config.toml
n_layer = 9
d_model = 192
n_head = 2
n_kv_head = 2
head_dim = 96
d_mlp = 640
vocab_size = 1014
activation = "geglu"
norm = "rmsnorm"
norm_place = "pre"
norm_eps = 1e-07
positions = "rope"
rope_base = 10000.0
rope_fraction = 0.5
qk_norm = true
attn_scale = 0.105
bias = "qkv"
tie_embeddings = false
parallel_block = false
extras = ["local attention windows", "paired heads", "value residuals", "capped logits"]
init = "trunc"
init_std_qkv = 0.0597
init_std_o = 0.0141
init_std_up = 0.0597
init_std_down = 0.0141
optimizer = "muon"
lr = 0.00214
lr_mult_qkv = 0.7
lr_mult_o = 4.0
lr_mult_up = 0.641
beta1 = 0.95
lr_head = 0.00581
grad_clip = 1.0
warmup_steps = 0
schedule = "wsd"
decay_fraction = 0.845
decay_shape = "sqrt"
final_lr_fraction = 0.1
batch_tokens = 16384
seq_len = 256
doc_mask = true
train_tokens = 149000000
steps = 9095
dataset = "wikipedia_en"
Each number is 128 + 32 x the weight over its row's rms, rounded and kept within 0 to 255. Layers, rows and columns count from 0. Numbers have three digits each. The size before them is the row's rms in percent of the matrix's.

# layer 5 MLP up, 640x192, rms 0.0826, rows 28-164, columns 128-159
098:127164123172133161135086094172147141026104032115130164111094142083127154167093170109128094127165
104:100142071201169185083168120107128103149072180129191168154146173121128131126117138093140120122171
089:167175094116153127108092156104101149132173115166125088132062116103109113117075050098172098176082
097:119138151144073072128113154117125131125138157118166152155160083114131115139144162056083101123073
108:129182171145122150185155116088173097181126164114152120145131079186183130142136136100119152163097
108:068101121151126152089130140187115063087173129085078115099146159130143129180063164133157117144143
106:162109178093079086148092071111134143181036111173134180108171095112097144102118112129155132138111
107:139135061166117165132137090091122135133150127131094181083150163142108181144044101109122127125188
100:137126083112120100127149108124136143073112157144192142134148139150098157136075105176167147098126
103:133118144099117097066146117156175165161078174097167093121140158118110124197114159100183120091169
102:189067113075151131104153109169113143121135120102131115152120149170191120147070105096120089144140
099:138102122103055061164106079097145071164123149139094105086109143131094206163130142118151110171095
106:095222102104122142151080123144149121214136060118139158184089109191137119164188051143135165148144
101:118145114104145118180084116095102155146090167192105126153130115136114113108129114050107129199098
105:164157104127172128109152182100106147132138131082118107137149116072100114148178159086084073158105
105:115120117086071136149101131122087133114189132171129094114112128080087123081147169114098171084144
103:110132126126131131157094144172139156090148153067067166130138128138132107119163111134152172150150
096:120173061125147172153100058148137121116119146145160131222163153166081145175068162167118142154177
106:093123113084155123134182145093125095149128122142140108146078141098088143125074112135151125169141
103:108131089118140159128155160120078135116083125141113126157136068121136120164112105104139152169113
098:080096067131150151120144130141137139177133132109105130135142129151117140187113112104130129185155
100:108123094152107175182128067114098100175147106185149190118133119142155152159099139107139129096056
099:156162107151154100117135130149079141110088128129162135166116115161079096130140173085071166090159
100:143086199113104115175093148133151116093175097144095157191131146096166097134115112107097139183146
106:136120173114149094110134141115165165139127152073143119163179114151161146067145131165143057148114
100:137087124100109112144161114095180080141101078146156148141067034060082126148093096131127142119078
103:085145098175088121130125134083099083155132166120149148025155169024126171153099107177091157210122
096:156095119121138099103090152021152087054114127131117145058135128169192135122137141172171115167105
084:111084129129128141138122094146136161143161093067097079158081207175141087115082143169101111129199
096:159182177174073153092127071090183131140099138102168153111134193149148140179129127124115168111147
096:096105133186077124156155107092148166179122149142133152108160089249094099071096116154189157219111
098:125054112104117104118131102145137112139116114079163090138205149104089188182111142159117139129056
104:168148089127141092159105122137158159124141123118183121111132156085113090139185094116122161149158
098:103150117072137132148081151129115144156142134139146052143107116112155083110122126189168149088158
098:077120113110132167104113109167168157166087198075130102102124133125153096152095198084155099170118
096:161147151154144135105133163068200120157179112159104156132128159070165084154083105120127162106190
102:116113164138120176101150188175138095137072158113160151095157163197132125126200104174109123118126
093:083130114053154113145165110067145152135125120128157149118165077182136147141125064200101129162140
086:111156129108215119120139104123079129177122050072148122175087156144139134088137110094126127142056
110:140157130154109094178115124098176181125161148143163208155100142101137121132153143122155139115149
100:085096088120233165197141090151129142114170121165139054092151074123096170115159211118093132145117
096:135158116146116068090141138127074125093115181131106134118140116106124140186117122171060097163067
091:158138093153063185086076163148109079186103075136095156171163149054125156130109168179164154163155
095:137162154046195136097131117097169153068100129108102178113148165155182109150146149154136143120144
094:095178119107127079126105156072093147096143114176144146135036075061095142110121168175158139163143
100:167154163118118086144144088085116154154146106152129163127105103210151114156144161042086092137109
096:086115101110174176144222143100158121130119195078190133143125157121091085143122142122123095126150
095:118110098159143141133169048130114183180147102184089100117135125128079123131150126076184177144201
098:124158134131180106109144188187089100124139122183147184109173069140121119141096152143176152159130
098:068097140170081183105160093115130120134093109108168127129119163144107093149116183157149067157158
100:163142114194175078138182175064112096120124158166164136139128174116101148153118177164126112144098
105:164084154151143138114158060098131127104111119109098136110143130108141157207150117155088130135077
104:079193111142096096133104130133121089154115151136174073128180127102074111108167180103093073146090
113:137093142180153075110141113164086157179117107170137169099129110099136124142109128105180176150144
095:158107143096197195160139116111136157114170144106125110169127136122128144163151181157147142104125
104:099082102120133102197148099141080105106103094117218124129140169101084097160098081108099148163123
103:148147112121108084115111095162148179131154107103109189179121121126118043129162128105136170137144
102:135137125081123091121126119091101100125150159144114159122093107134187156194155121105181152133137
097:109177080108077084161179137126133128093079172103119127121166098111123122115131111068103125209094
097:130113103159106168151134122062183113145205129098131120121126105169113160041099149131109149200143
102:156108109157103102099119154180133136162108126066080103083066086185124129114097107087145172111125
096:124141156085109155124102115169120184113099110075063120047142108160109132140158136119084074116096
102:153115063195142184149145183078145162097149118135126133134179069096100145218079117101146148094126
104:050114118157188137166128098190119163085140166151122139096137179166130153148155164118113092090112
096:170106200161118097086120167087124126130165106152148127127105164082118117156175123165115150119135
103:163106129125171139102104101145120081127094179153164146070099177151150113137080156132106157140146
098:112117153141032119095088146055179161090137111129084099115101133086059066178144112105127147130134
104:142110146135179133103131103127119109107150112106109172170140084077098137121216032148060086100064
098:101135100148128123121160120116121140081079115146141147167062138146096070097188139133165193222101
094:104100155161090146131147159196138127124074162164155202129142104085115171177081121168097139095104
100:159133128110140155126136170076130141150129165130139135143154110123082109091113158138134118089123
099:123144112097106140113152146124122142124115132134188114175157143150113145148091107089081091120109
105:093133116130138167126178128144146144150129130157115120199137168124125144102166167092087132138112
104:041106065112109130109161149113041114112155092141214159128151126105146179106082144177137163115115
097:136161187136126150078081187152137144156119130083103101051120111113115111147110099062114099130144
108:154145097117126134117096115129125071119104151095123113089158110177085131123091147161081140168175
099:144137125138117147112115109193155180081120144120146161167138072107171109136138136159133158106169
093:124086156117136125115176117079118142176161150151142095123061153140120145095083093061161095106131
100:080127163132147110146080093116154110119098087088156086030077182095065121152068068101100132155142
112:174119148123141136138135113173092137136103102136044172115126096154144161196091179136146068094172
092:156090124141134147060115133198108129077158135118072175161177101159118052116099114119142059165111
095:139154143156049177121128163107137154134165176119158124083123127068119145115141142107136087092143
099:102121164103150118143121132118067116112118156148185145123112149123134145123150161095148099179107
094:167136119184131153195120093125048103148153073132121136142130127111160191119148149142164109073139
096:154086095117059164177136124124074161101075156127186068125161126095171143145151112174100093087150
091:110057057122126136108142114120145090075133143164142107154097148143126136136120072085121104087150
111:091117063124188150146117111161167141125122132060155083159181075154131120086149114129135150119127
094:179101146161130145095118066106135040175117151137137166137114181124173126147154121127111104181129
097:141154125119200162133097107189130130175173124185095154164171139084138101171120150131078080103118
097:113162176075184085161097138092135158156062104156167129129159155123095048086143155098171096109117
104:117084092047160163090129097101077125111111112126098070114102145105142109086107057136164155095099
102:121144135140139101186103103120133151119124111132108063132130127207138111138091170167124157089057
105:114105114110093133141170158100148105112118055105109115129162114184091126090114146135089100128113
103:132149098126091125136149137104131162096108123145104189145109158073098133153168109116152123064121
093:176134098106094143085152161156149181078132094105123090130118067069126116123115115100104108103092
104:160112098159134178128142152135123098154134154111109079174146102131113143175075134080173147111120
105:083113169129146110120136133161113148185114130146152150088126191093116098109128095115096121170122
101:128143064072095182154193194120097114179116125085130129069105165166120151098111184123103105123127
106:134194156159053115085129166111157112149120150113121127078164132148162141145132145171131135162155
103:106128171123097158115149183192096108179073124105136111095135137132133184153111106138130118141129
099:139175164149210050157143167119058097094146111107072105110121092144130138143165152172166149097122
100:095161105106132170174126116123111132148103123164172113100084079142183178139103197092155171134154
105:113124128115158139109166160111055133137062157144131137112081129135120122137145145104151140108104
098:152111180172140112088142087124167157151160158145049136135103127131110152084056130125167103125126
097:162122111129118110148177166112110141136118172150134128135097110102166105109101131181173150122093
094:135112146139115144141142095141138143132139128118117180134094141151116112183175136080136112071107
094:134127126143146119186086146083108113133132106098121139177139132149178150101110142124078115120128
112:179107080087092119132117168153106177186140132132157107119126143152130169133130106141186124131157
099:113090136174131112143131147135090123161107157089151110074084171088110118093117056129176137165122
105:146154138141129154191116121071125142133105146111106149127164112146091125132092135116146140183132
099:175083152014127144142163093077153073144118135095107161125169182111134189155088110133182159157149
102:116154099103112163178138131100088127148129127117070117052134115115161186122176122151163107127172
105:106140159154154097114052140143095173134142095132088113102118136200105112204086139096154146147164
107:123081168109121115091114107089045155130165179132076053131143128130128134116128127126155139153136
110:111092121150163129148155121172145163184134165179122142112100186166107105161094148143163167107121
106:107153114110122101132090122133181091112104085133158145047124110145109144073140037091103148084137
098:119157114153086168127096164104183100136148108142094099134118070115138188158154165116144128180148
104:078100128142109100143082116169058107086117090121183163098159176155150082109126125127152095151127
103:133084134154139128112116108085134099136088134082125085162118100109145151084158168144115140135177
102:066170147148156146103146117085085115107118085106109142104179101063095136050063092159075154133110
100:193135183189113108130135138130085173063071151142123142159121170162142091115088136117192133089054
099:124085096154150115098129093136102141097174059084125085159088173200132098124105154116113140202147
099:155178119096131132146090141093133128148153111146168154080115147181165103136082096127106190171057
098:157156158113120151081111132123133126110177140196153119112065151110083087138171045135104199104061
105:146121128098098074182157162139111152179180110141152180153126135109166160104111150116107097135143
103:190151137141156085065161166106175116132134118082158121106162181079090071120090087090188122120109
103:056102118159163093114089121082100099170155142097148095126143082150090146193141133118084161125115
100:144162102117199147150116126137131160078106081120122122172078099094153082175104127092128114118114
097:102100184173117119153075150065090100144117122107072062091129201136137191094153115170181096148111
097:154115144146145158125117094125166102127148166105184089102183126119146168101170174181129140091151
101:117137157199155147172147091117127127108083100157083147117146100135189122180179135099114085155114
093:123097121114123096122153199142065110122163140125154157171186083146137147134135096127136145094139
093:141109141148103091111075153166177178044138156110155139105134129139157138071101135113103134152104
098:113119157136101109091151118082162120123113083146056176098179054126115111157159089136120114126128
097:102104152134190115168153133157153126137111131116113013068069136085200166156175178147088104126112
104:123178122071154094103142138101132060151157076131119099157120161162177183171138127128140166089145
102:163187107106059091111107094145103134088151066106152097051130102138128098152132113134164067137132
# layer 5 MLP down (transposed), 640x192, rms 0.109, rows 28-164, columns 128-159
098:119089144141162107130116077105170142196140086131139182126143122136116162077211173161114150100069
105:103099160101171109079180121081089128085134113164105191140158127101080129123084131121140181149123
093:084134145114154138187130191143126099144068104178135123149106124128090151131157141173143083135077
096:185123116132118187083127153165090082191126112151071105124103168152133164176131127188140146150215
099:131118148125134099140150105153143126110180094163106092133122175119086116183149159110100132165160
107:159137178119093131177114153087108098123081154159132140111152195129126116164126227086104135165137
109:157142083152102162134120135114132080136121171129136129074116113154182132146136150119157148142101
102:139100136102100106130120082117179146122151132127134098196128119024138128121081109145122125144111
099:179060116101206114144074170168148096104139080122125117209181137085124182167151158163166134133184
105:179151208129063172149160176114109133165138152165107144124057177087102091152112123159123151203116
105:103115154081125127120121092192150065098146160137129138170158116124191166107155136172143066131156
100:143095118152173126135111154134024199110137141126122090113133148146189113091111086151181130139124
103:119061075086127142143104095085109120105049112096104141149120105156169096148138193133133093100143
106:120156108173174154157080088081107191138116129140148086113074188087129094149072120094113116130066
111:173131134119172119148111121139089076129118110199147124170114140127144157082126130129166124164172
105:093120072159145096104120111140098176119127100133135179133110138129161168136142190125112143185160
099:094132117148108129100141121119121115129095133158096171147148138161113142194136100136119142095086
090:137118114158146125113071159124173127107175116092044124099160171141130061138117132113140194070079
104:111072134080085087160127092185169154105164148165109120093148150179117128081163108097132105125115
100:149144145099102104142120133147164120090068123139103133159092159132077133132172140114081191128163
097:132057089109179169164136147095140154106136104142137145122155174123122117108147110083161175218159
100:136110120031116118150143116165142150144111115144134121132155161129145084120119160132139148118115
105:131129107138098151134137076151136153146117152098160080126138109120133171066185144160138100130123
097:165126110107111160171133161165072123181130190089128214145106102107119125128136125140162127149129
105:074153130107157110170086088083158130143113115121092084172098108138140116068170160178169127088088
098:141068185118081185162166121116143156082154174143163135107082035134144123083194196087135182136131
101:156120111115085101194107113159066121134166161109062137086178199123123152107142110082119149123067
093:105105075142202130161117146141176164133122141078188106131149111154199093174112124107185132073099
090:171136121131129113159116174088130134123093104136137163153114143122059088110117122183084077109104
104:131167082146123111161094096111115158135131128083160111151135152116178096113146117107148057119095
094:070121157120114152151151112190091126066057110108169128155127144114076060090160105162143090146134
101:147160190165124127132163134066121115109093133069084120146144100073133132161100104134169088116105
101:157158070135173155164128133101089126130124176089158121083163140154140084191103095152050130148145
100:152105127168081086165091204083065130062168119142106100122148119096170169098111159117092182130108
099:115113130133077148090146083132127095101151131119111120163136128137145214168190140091189143179175
098:146050068115072155120147122106116152089120106112105124108146111172169166107157074125113180131218
097:177101169098125096082107152095070128215108222151088135092111043142107120154088123175195123146159
106:127108206130128160169129045125109124157051161111180157093126167144105159142158112134108148136078
098:163161127113111151103092169119104147121131095056057141135115159137161097123139100122127148090121
106:125122130074105122154139166116234183106139143136144174100154138111168155134117144126103138118138
100:132119132065121148152143169138172082099136126164149153061207133121165135189170126149126165109115
104:161112113156140134124069132130133143072136159118127066099137159198181105111115116083102073142068
097:117121145112110109129115096096140140171065117128164107133025084134117125170158150115147116169110
091:157158167109116139178172142078150150118091128107140115098113172071182153118077131136126156156132
088:129152191142089109154112176098162155111149154131102095113171146171101147178118112083158162118186
101:139118115155104171126115156149098093111099165106127190135082124143118165118138162188249163103117
099:158139166108158094123125161194085071126188147136190131131109110111106124122087091114119154149130
095:175109147200135112167182103133125125172134131109113119154120191135153091204136169135069049134058
101:113099109137062069097137082163110117095142125104076138127098174149154110120138145073161119075092
098:098154098132097132138184128123100176109078127166154122131084194142110126160119093188126112153123
098:127100132093176075148141063090105105133153132151091167150139142145127145067156159132096124171168
100:147114169109110080145159078143088073128128117124140138135107081187131140173089129109153085097121
095:108138151165123116149122073158157099108165157127198072134198123120090114045073137131143086054061
113:112170099128149111141101127099063134140133125072170134065118120121120063167124128123126110127096
094:179122119090166085084155160103115113148141078157114113163115098154113100127127010091128171122148
098:131118165123127165149108132085128130098096130145115110113100151206128122144105081096090144106156
101:110135113175163117130160138109116163185175081131130230158197139100105141151169149155119111083100
100:087151076068165152105189156122137134149124102106092176176102120131116167054103173137115143156144
092:146145147227121134149129138151150121120139155171182111114170150076160137127146172130145144161093
097:119070101075146146120089064191082108135116135103137123164122121148121064128167122177109093123138
100:114040110138153136126120124149121155101083129137202123114159159069157193099113089133172166154154
098:151155146096147120110088143159145102039150110090102138102211114131095089112118116132103115120072
098:085125101182135143148115163127085162076149098126113088136152136109158077119098140148171150134138
096:135088105137120117205180113090058131140177150135135189121109144126179094108147155155091084088107
094:152100084147107146081091139179200106124066120151125144153143076083112200130175129102075136175094
100:122171072102145085131111150209137104097105113079119095143163130118183108155132101125080078122125
097:127095118158132161132117136146140099155107141192125134122037098093124087158116179145087106179181
101:103170155088162179119089090167084120101110150106094150155149128120160142146174092167108153130152
097:096119176162130173122186119047131127151167187098179157120182103103107142128156176108151109166121
096:128124156122127114183053135153128132141103117136110136126168126113181073134152137130097118134083
101:162137135090177126068125110183145172148167111118063120058111164089111095197079118115157102088108
096:106113192127148212088164191108134087096092181145146149057175125096176131084107204104118115169169
104:141135155106122167098135150086214158092065129133116088183120098120085186042129183069135115091165
107:155127189108122130090129065094167117113229128170109116181178120103133159121048093145100185121143
097:100123123091147106166118078115117046195079125112124057165167109121143153097134081138124096147200
099:150166153129149161210146097131171137132135155133177110118183099151115096067157133175159126110090
105:143127096122194179106129205115114088075116103097096104092103122110105121125117135142102210123138
096:170131047082158135122122122102085173064110122101075082089120075143097130147094185145128083121142
101:171137125149090162109105139084099151086146177122090150166168102127116159124073117139155082153148
108:143176043130153163163117086162152145112137147140086148171085085145121178095189128121155083154173
095:139118115156154177093120066175128102184119110136135132092146086155050101138119140129192090101104
098:147146096078168145117145123121124103176065113146100121159162080139119107152203175127139049093162
097:124098187104062113064121185165143114108128140110122095114121118121052146089124135120157138111145
096:153111202152133097162131126143135088134118185168124138135122057121097087117128124138125144112133
102:168120138089087157128130158086081168092136148124116105058109114149191165095080086166143142178223
094:128076149066185075108157115137105138121147116110093093161142172090145177102154108179120077134136
113:171123164134119175126120093087074158135092122157116137126115135136149119196103116102150111110141
095:140127092138140133090117146124099148088139152125153116146180126143221140183095084151102095096123
096:133129103122093131204060116138158095131129160085123164129131104142100173155146114091115072149174
100:216124131121076153147120091098138144142118145176065140138085116137163141121089047126088188114094
101:131081145107143090066118156119119115141100172123114165078176146159136155076176107189117079107104
097:101144127088178070175074113079104091131163056085109104140143158108157120127114095134130115158092
106:178066126137252145096132150131146089101088109104105159129113132146136129149116148086157170201160
106:139124194132123172146172169142110189153123088168114134171111128107149088109092108162142152097139
094:139122119168195162156138192043144187100143130162097117150169082162113130164123156148121114177120
106:123087122152151096099115188167117156078109101143107056107141149120179142142119189183137158113129
100:113119143181054123140134115115201104094153147092107101117094052129137154148151169113114132084198
102:093137112111157148156123132191126108090144138035077134126143125156098100119117141129137124132041
096:155050097164142160136143144157175150127136116104102135153092176109154130104102081129075096094095
101:132083099127158156112144194156127141137164199134148077149140119061066101114108130125087165096145
097:097096136129067129104104146107175156121127111137139109106122174164160118109160148174112092145111
097:131107138141126116140128169127103099171158113118131116150101179058156135128133092140162132171115
110:062098158080110081147171126095040097122119132132150144102141105144164086116141162184133076113091
098:127123142107165132080104160097154112071091164094115133126160121167150063118162116130138163122099
101:120117103149119123144095062102195108159142078109134090154097174125102119072149134120169131112154
098:117149063218129138143108116152119117084161128114126162186112109114110178116157049126114143105163
103:151160130114172132084125120123165127104126131113111134115127117093147125150073091140137137124080
109:100152124121189128150193113124100202146086076164191090101125085080168136133113150168138149148151
099:179057139139132169148064158114109118146130129156177090128071106115152068172169151097080113122121
107:100098142097168101096148082155119067137172157159066177126151165101121162115094081196116133133137
098:086160092176210122151096147060098134159125132184104149167075153156131073166118147139104127138077
107:110186129155112129111168121129096135147101131136110165103094076132143131107146102135124128092135
113:120117196136117138206081124149160034131143093141143178158104115122122131102121125150192095076121
104:121177078102131136156100120104115121112067150151093096156156130172158152071150118151145113116123
102:135100141123105151081109106151174134176202121076193116120097173131176122154117084176140086102096
112:135132163147159079157145159063141109134066066179193126176078165115157133145167139172096093137101
100:089126083134191099138108097136146082135143147052136093157145077138130078145129095070081115118084
104:085095130196087120149121121139131175125073089173115139147146092139132129199082102118094106095110
094:093196041105098142099119089134093103154110125090107120103118135175120158071121170112111199075188
100:067112145071120156121159108151056129141130057111142100108119082095072134110113121187130097104168
112:173113155157092146153159128174126157081147101115113118174119152152089107118162192133150132075125
097:092103136090078128093152114113143078163139120092122145151058121151144140171073191100138117157147
102:141118130159176149098163146142116154132142141145124126107105166105129128162162215133093099120169
102:117175113108183138125181137118179133174100104109162150147124166127053165143103133145142174178101
106:094102170121129119111112117108157117157123183192182146129151120145070125172139152199092100107178
100:091140161131108138119160145085152173047134087126130139090096168111127135127128085071086101204145
102:171129091096076107157138142098159107116120109072128097150156120119152113123070097178184131134118
110:109146107116117145087122104142117130103137158081114126115104139098211134154129173088119100104141
103:134082091060107115153166078187132068153093101137199100078148130106194082181173161164157158132116
109:150111141140116118208115109117054127145143143188094070129125168150150164096102117153066138051185
099:115112128141138109135088128092122161175133105107182148100121117053175136085195114151159159097113
099:108155213122158119121169103167122095089161112146156101091171140115104167127164137120164139138115
100:140098139088126153157120131086159098204202148139132155117097101100154118138064149150112136155074
104:124075127104149099065147162157093140132134104128119118143124138092133176099117154131086190180130
095:179130080100147038170141131208142082153106090105082143075132070202120241094129099053166076142165
104:102082086116107087155083143100123065126118159121122056132196192084087126119182120110166151099116
107:101093128115104097097115116121100115132169122130071154141140112125089139145084136168094102056131
# layer 5 MLP gate, 640x192, rms 0.0777, rows 29-165, columns 128-159
106:146142152164188125055125176153185069112140119116181129096145140135101100143167136086139169134091
092:160167185130175121069113165133167187145122101119138143168061129130138166144056133121143110150175
106:167118123145062190110179168124071154150158073138139160155111203186116181167149165124127131163167
104:169158096082151137095080143091107131100172111164144149140154118127146113135070141166177080122090
099:112105127188060172142151139103155147124149191136070127125147093169098137179142123085181095111127
102:099106141112131069133151126187094179028122158106089159132136120162044156122098129054144139129072
107:146147052117199172052124104176087129105138086116129142178149126141086143112115067084099099097127
098:088070114114105120145135114133064145086126110131084127095084163113065144092117128094157159170165
105:140049135145125126111170126158056162076145192120135117126077099097144099102166192104203142167171
094:148153148110163115141135082129161117113168125102105134060167112183092168058174119104144136117090
097:161125158118104131130073087160130195125132145101131137100139106122128109155122197159157146132143
097:203132136156109154153157119139119135100116158123103126096116120153104089237124170083156090098061
100:189089045115128084122146095115081163131123096198142164123119065095098079110101110162118206153098
100:141109137159119108079108111130125067144102162130114145148175146121149095121132117179175128153119
108:073114109092129120101109152106151115124105157090066153152151138093095187104088161137106156116144
102:106184097053120106156104107119139138086107122103120161200055171118135140126084113134171155168147
091:106065102127165098122061087122084122151127107087157180107151104146108148150125096133188086133154
109:107131123071125095144105069150123181161118141144124137116123137156092155127119086057140103178062
102:135096120164108198120145111095161088152101161159122157104155128097080142163107131095133172133142
097:156159148113122115185107067120217129112162122098150112142125137150119121157155163134135181138057
105:121144100137098150101110126153106107082129131183173086117136112131130133171131124123112147124116
101:041119169159115106113174188168154066105124056141161168127167133124093133129100073139113137148162
096:153080149104073108118168146141120135101111152109108134109163141054054090096178122111193146099170
110:168089146120146174100090185079137130173141138143147122097135143074114177162111078134124184117106
099:125122156161148118148165188143117082124180093088069160151206143142115149102072142113190135163151
098:139097215165110100123158145086129091063158115122118105122130123068059132077115168112163206159140
092:113119147129126107124131174102077098097155140124098161097129090152088152082113130141057153143085
091:168132098154067134168149092098183095107185154081118068183206145043135085132111107159074125123072
101:177143094165168132089086181148128159124099172079069084142106080130131156107127154111069180128157
099:091148119106162137146103167149128140064106155136110160124062133110125132138159146112152179065128
100:119089155193136095142197102152080172097112188113133132116097114141148105121146148140198181153109
101:086161122108131115068148103100134133096136097123109135148172094155088101192177183139123100153117
099:198116182089131137148129121083142152105143161154159134067102149138145075157155165109143164101148
098:097114158138146125144147119115150160148039092148072145055054165118147141124093126131069137140147
095:098158153141157070206152156125175133149148089104072123117120096130106155155161195116086143124144
096:128115175153180135196126126106136121094103096047097123076150150094136121154074105151146117136152
098:139138128108136133054137075086164152146100174087140120171087125128156110130152153154145090137145
092:120099128128153101093106120150089095150148127128135166158101074115151090101123200165139181162143
110:152083129158124141153133094113176152116120127081178205132157089124073164102143170191157134143170
100:088130153128108147116146073128108177155224093122147115134152179106113115140187141140130099106140
103:131143130072141079044171064109122121143121128179136172094122093099124203123140133114135164096080
096:156146187151140158136127133146069101102109132108117146152138114170109065174235125168147140201108
089:143151102092122078105037120124170095121105132139143193189169137127130134187132154127110100149108
088:124168129140152121094101183148120148087105119153146159141150151121129077081163137115108149171141
102:126142150070137162125122120130098078073148139055065153134092119149157172125180150115097131096091
098:118091054146142159125146107144119161128108164081093213145133142116082092129129178132152137140141
094:174167126168175152113108140105151186145111177106147174152135125177140063183154151089086122095145
104:096103167121111122104119081118161139109100138088140069054098083151116116168137121128096086128145
099:132099131125129107169046162116059116150118160125073159142103068109110128148104120144066160116098
101:123162142155128099151109148156188176129115079103141116176229112089110116112202142098160137124098
106:148186110169110133201109106133120171134153130111157214154180120123132124129182122165117155128168
106:149105084179145097097110126117088125074125098128102074120130106119077162080075109116111150125152
109:108137102174187084130147124101167170096109118106178086127107173127097087118113150228117134168115
093:092127135151117093125142133093153180101109070159073106139076094132145142109129135153094135092134
104:092136123089151119120187123129092134075117151118126131133099065107064117121181222076146160135141
100:157171120170167136055070131136126173101112078131148125094136150096136143075095143099199147137128
097:129151105134092091095144145170120124123168146081096135133083101198154110133091177088144142151118
093:118070132145111081147151100130167172101129089146093110125141129163105089139110065144109120158163
094:157132184158103154168168163134175107172103104130115097128148173053094096118066112147082160109167
102:154103132146154138084149127118151099105166098141027116134117105086147093177097074143088110134087
097:109127138144104146103178171125093104089120130104108117162108087150103104116124117095173061118161
100:082113156173104064074164202131085156135128101172151115124115110153163110180097098142092140120133
102:166161157109154128053119120119154097117112162133113139127104110152093104100113124119115181115064
090:131129104142078136150094183167145135040144126150157128141131127111144101074107169123120140117145
098:135112178153121150129075064135141165102153103085142100154158078072086117103110105073161171151208
103:093104133117147131100154093204136078132143052142180057074121127156140152137155160177148134144091
106:126175092151082123152153154135091119094156151120105171119136129089157081102164127154095090132119
097:088113128113140153087118094110107141151129197077146106098163115146157144154169120158163090096129
101:115124112085105142115159146076161139109128118080029113157074068135165190105130118174182160133162
102:105096159099176095108185136155191157127080086088100134090119157130129082148166123098141120187033
099:133086106158080139095125112123122092125090093181086134031118116141172140093097137133083127027149
107:085150088170219127191137129186096125108143131162105115180154154089170110135096149062127098170107
107:167108106109122061074141136189138159159096102115138122116044146143145081104068140150118162116136
093:129205164194073123067144129091099186172108102107108089125072130086119177152121150155063162132105
112:156092197120077122093098119184147200094115124137089107165120184103078111145088185089184163089133
099:087123135110067173114170144147179078122103197069148158134096049135116105136144129092169135104154
094:129163122064135104124117118218107140146049119125105119114115099175104063102127136111136166163141
103:107053160177130106041079097151177126152152084171117187132101163106107087087118140118123105061142
108:141117086092090148188155149110116175158138135129078128194120179148113106129091169180152115073155
095:126131164082083158140136061177171092176115069130147144130140127128134107115139116092138121088066
100:102092088187114156071094132181151105130117180141142135141121130145128054149126188100145115093118
096:080162059109110196205088090132136114123098110120119144146124131146175112119143159110189188107116
095:105119118166129153109137143167159102104155116133070119108099171146090195127194081097069121178165
103:105087145157149151116150081120134117086185084064143138157173112156083144125059156067128127160106
089:125157148136156116102073112137061082105101110111134151162126096085149098138096137122121088094074
108:100127081202150145135161094108092243094053125132121144083142109132155147188094107111160118137103
097:140128152127122092137098165082111132175132123145126079134177123124075096157140185064144090146125
093:082145139102102133111161123139120162103107147097176103104111055137105107161102161136171115114151
090:108099107135123084141174147110131099174112139151091156159136090109133141077149130118112168151135
108:151128102117135145134096078119123126135124146108136175091110133073142177149102145127084109108097
101:128145189096147138117097169092171136090165112135148179141073155099144127106179095192159156130085
106:210121161119145085116126130128152176090095139124123143067179126169120105148131200131079113149180
098:126077143123102160136153110116161130151165137171101201183102117127172166117140100126147175142145
098:101142187098115086154136077204124160100082115142097112098120111159124170107083178156146220137158
103:118174150105143137159152173143166126167113105128156064089096142141176150152137153166096125118112
098:122089103139150170141132141120176104138120138106131084094107108094093129144143162121110133140157
099:129102125104141108146159117122131150109116114207161128140095120116101119137078177157140103117139
091:165173148169092133110177144143173098150115137102122178086122169123158153153136161106137116165119
102:098156121094118211153103125129101121107128154094097168056105162120133118138098151148140063144101
101:110074126145145096081122142093154142116102113157146112087184157134145100097121108159107172082147
096:148152120181042154117088110141107165090102171124116132140120168165165070099149102170133131056041
101:087083109164148105153150118164151129087124117131168143117183084083121147167102098092120067139119
106:083077090147106090130193134117150069096153105144088147151117089128145144101143076131089131132122
096:115081179168101084111154143087140150089130116171141145145069129168160120085132170170208117150120
099:141105143086147117148123093186138165134109138160205172094131138149145125119079105094106158090142
097:107115100111160129145172121122139141102125146107115143108135130102159080122095159132085159103115
107:183184140074168144132163149165183139072099143143116124128087159157120135116148155107127137088124
095:126143130137131167133110190145119175171148144158059173147098099134061133117166185150159109154220
107:111123088100156154122141114101128052107103105154104156148163112128138139128126144163171112197186
099:150082066116126181147172107131116176139134103135184133085094086148172091136149174102130135119111
104:103093146130151097083168112118093125106184140080086088124130093113125127126117120110130167171125
101:122116166116097130128091118165093147110110119163213131097128122165131118185157157169114123149142
101:167140164106136100093116143095140068160138153144154097131166093157062199114145167134090149156118
105:067142174114137105149096111062135127074066186110071140189168113150093160132108136088125093156124
108:180124127111124099080096104144118126110142133107125165111118110130130116135097150093154150123116
103:072118129134121102085079140128158150193085121153139153099133114199156125147127187140096156078064
100:141125076097108128041108157122177110104127178103101126150110135116131163170197095151138124167083
098:092141148173121141148128180100119117113163107114124072157147121142093164180078159083108167147145
099:156112142086114184107172131133102099093180113123110101131123133132099143127126140064061150159177
097:058106135102071189168111102086175159055181147104138120161173140102187132207159069198132166095135
093:103167116118170128105107140147110131127161133159149148104132090092136127167085083122171108115131
100:185137179157087084139148085114098172130172111089128144087101139054130098133156099144093125117130
096:126072127039091083182142129112114181089048165137139131156089113147065127122103195187158148150126
104:131114102135101130120155076101102118077122147104096116160114112083116116100111058160243146170105
107:096121152189150114161144127186137144120141091114093102151159155141145155101120099085179138113124
102:106087131109098107168137120197072156130109101090194169122169106101146132131151105084145094164170
102:172136148148116126167174111156130191148136123147096162111072156095181112097124167163108126136109
095:138080185082143108137093134156070123118134167132152165143165190082140119167127137116109130110176
098:149086117165156100146131128145104145139111149169130194133146165127078116169121108094155164163079
104:109095101114122138141144137096082157125138137126114122111128091136144141100104156129137117133183
101:187115118124087127132088183153110139109118144157123111136119111143158121062146134115070171147114
095:162190129151137103057105135120165063042104173047101124133170124144119169132157102134184164145119
098:167151127146102085143131104096092112085121111091073066111138122091121166142160119126112122106077
100:128140125175087118112081115141175209107147097110129082099130091124110167134093066137101174099127
109:093114099125146037097137046136106101114096152108165168150136123147121134160182139127147121087143
103:123138140152100159096146160169100107147109150111121155152136177129147215154130119140125129143121
102:215184087108119171053213105089079128063140138076115149078113099162116146175218139105107123163090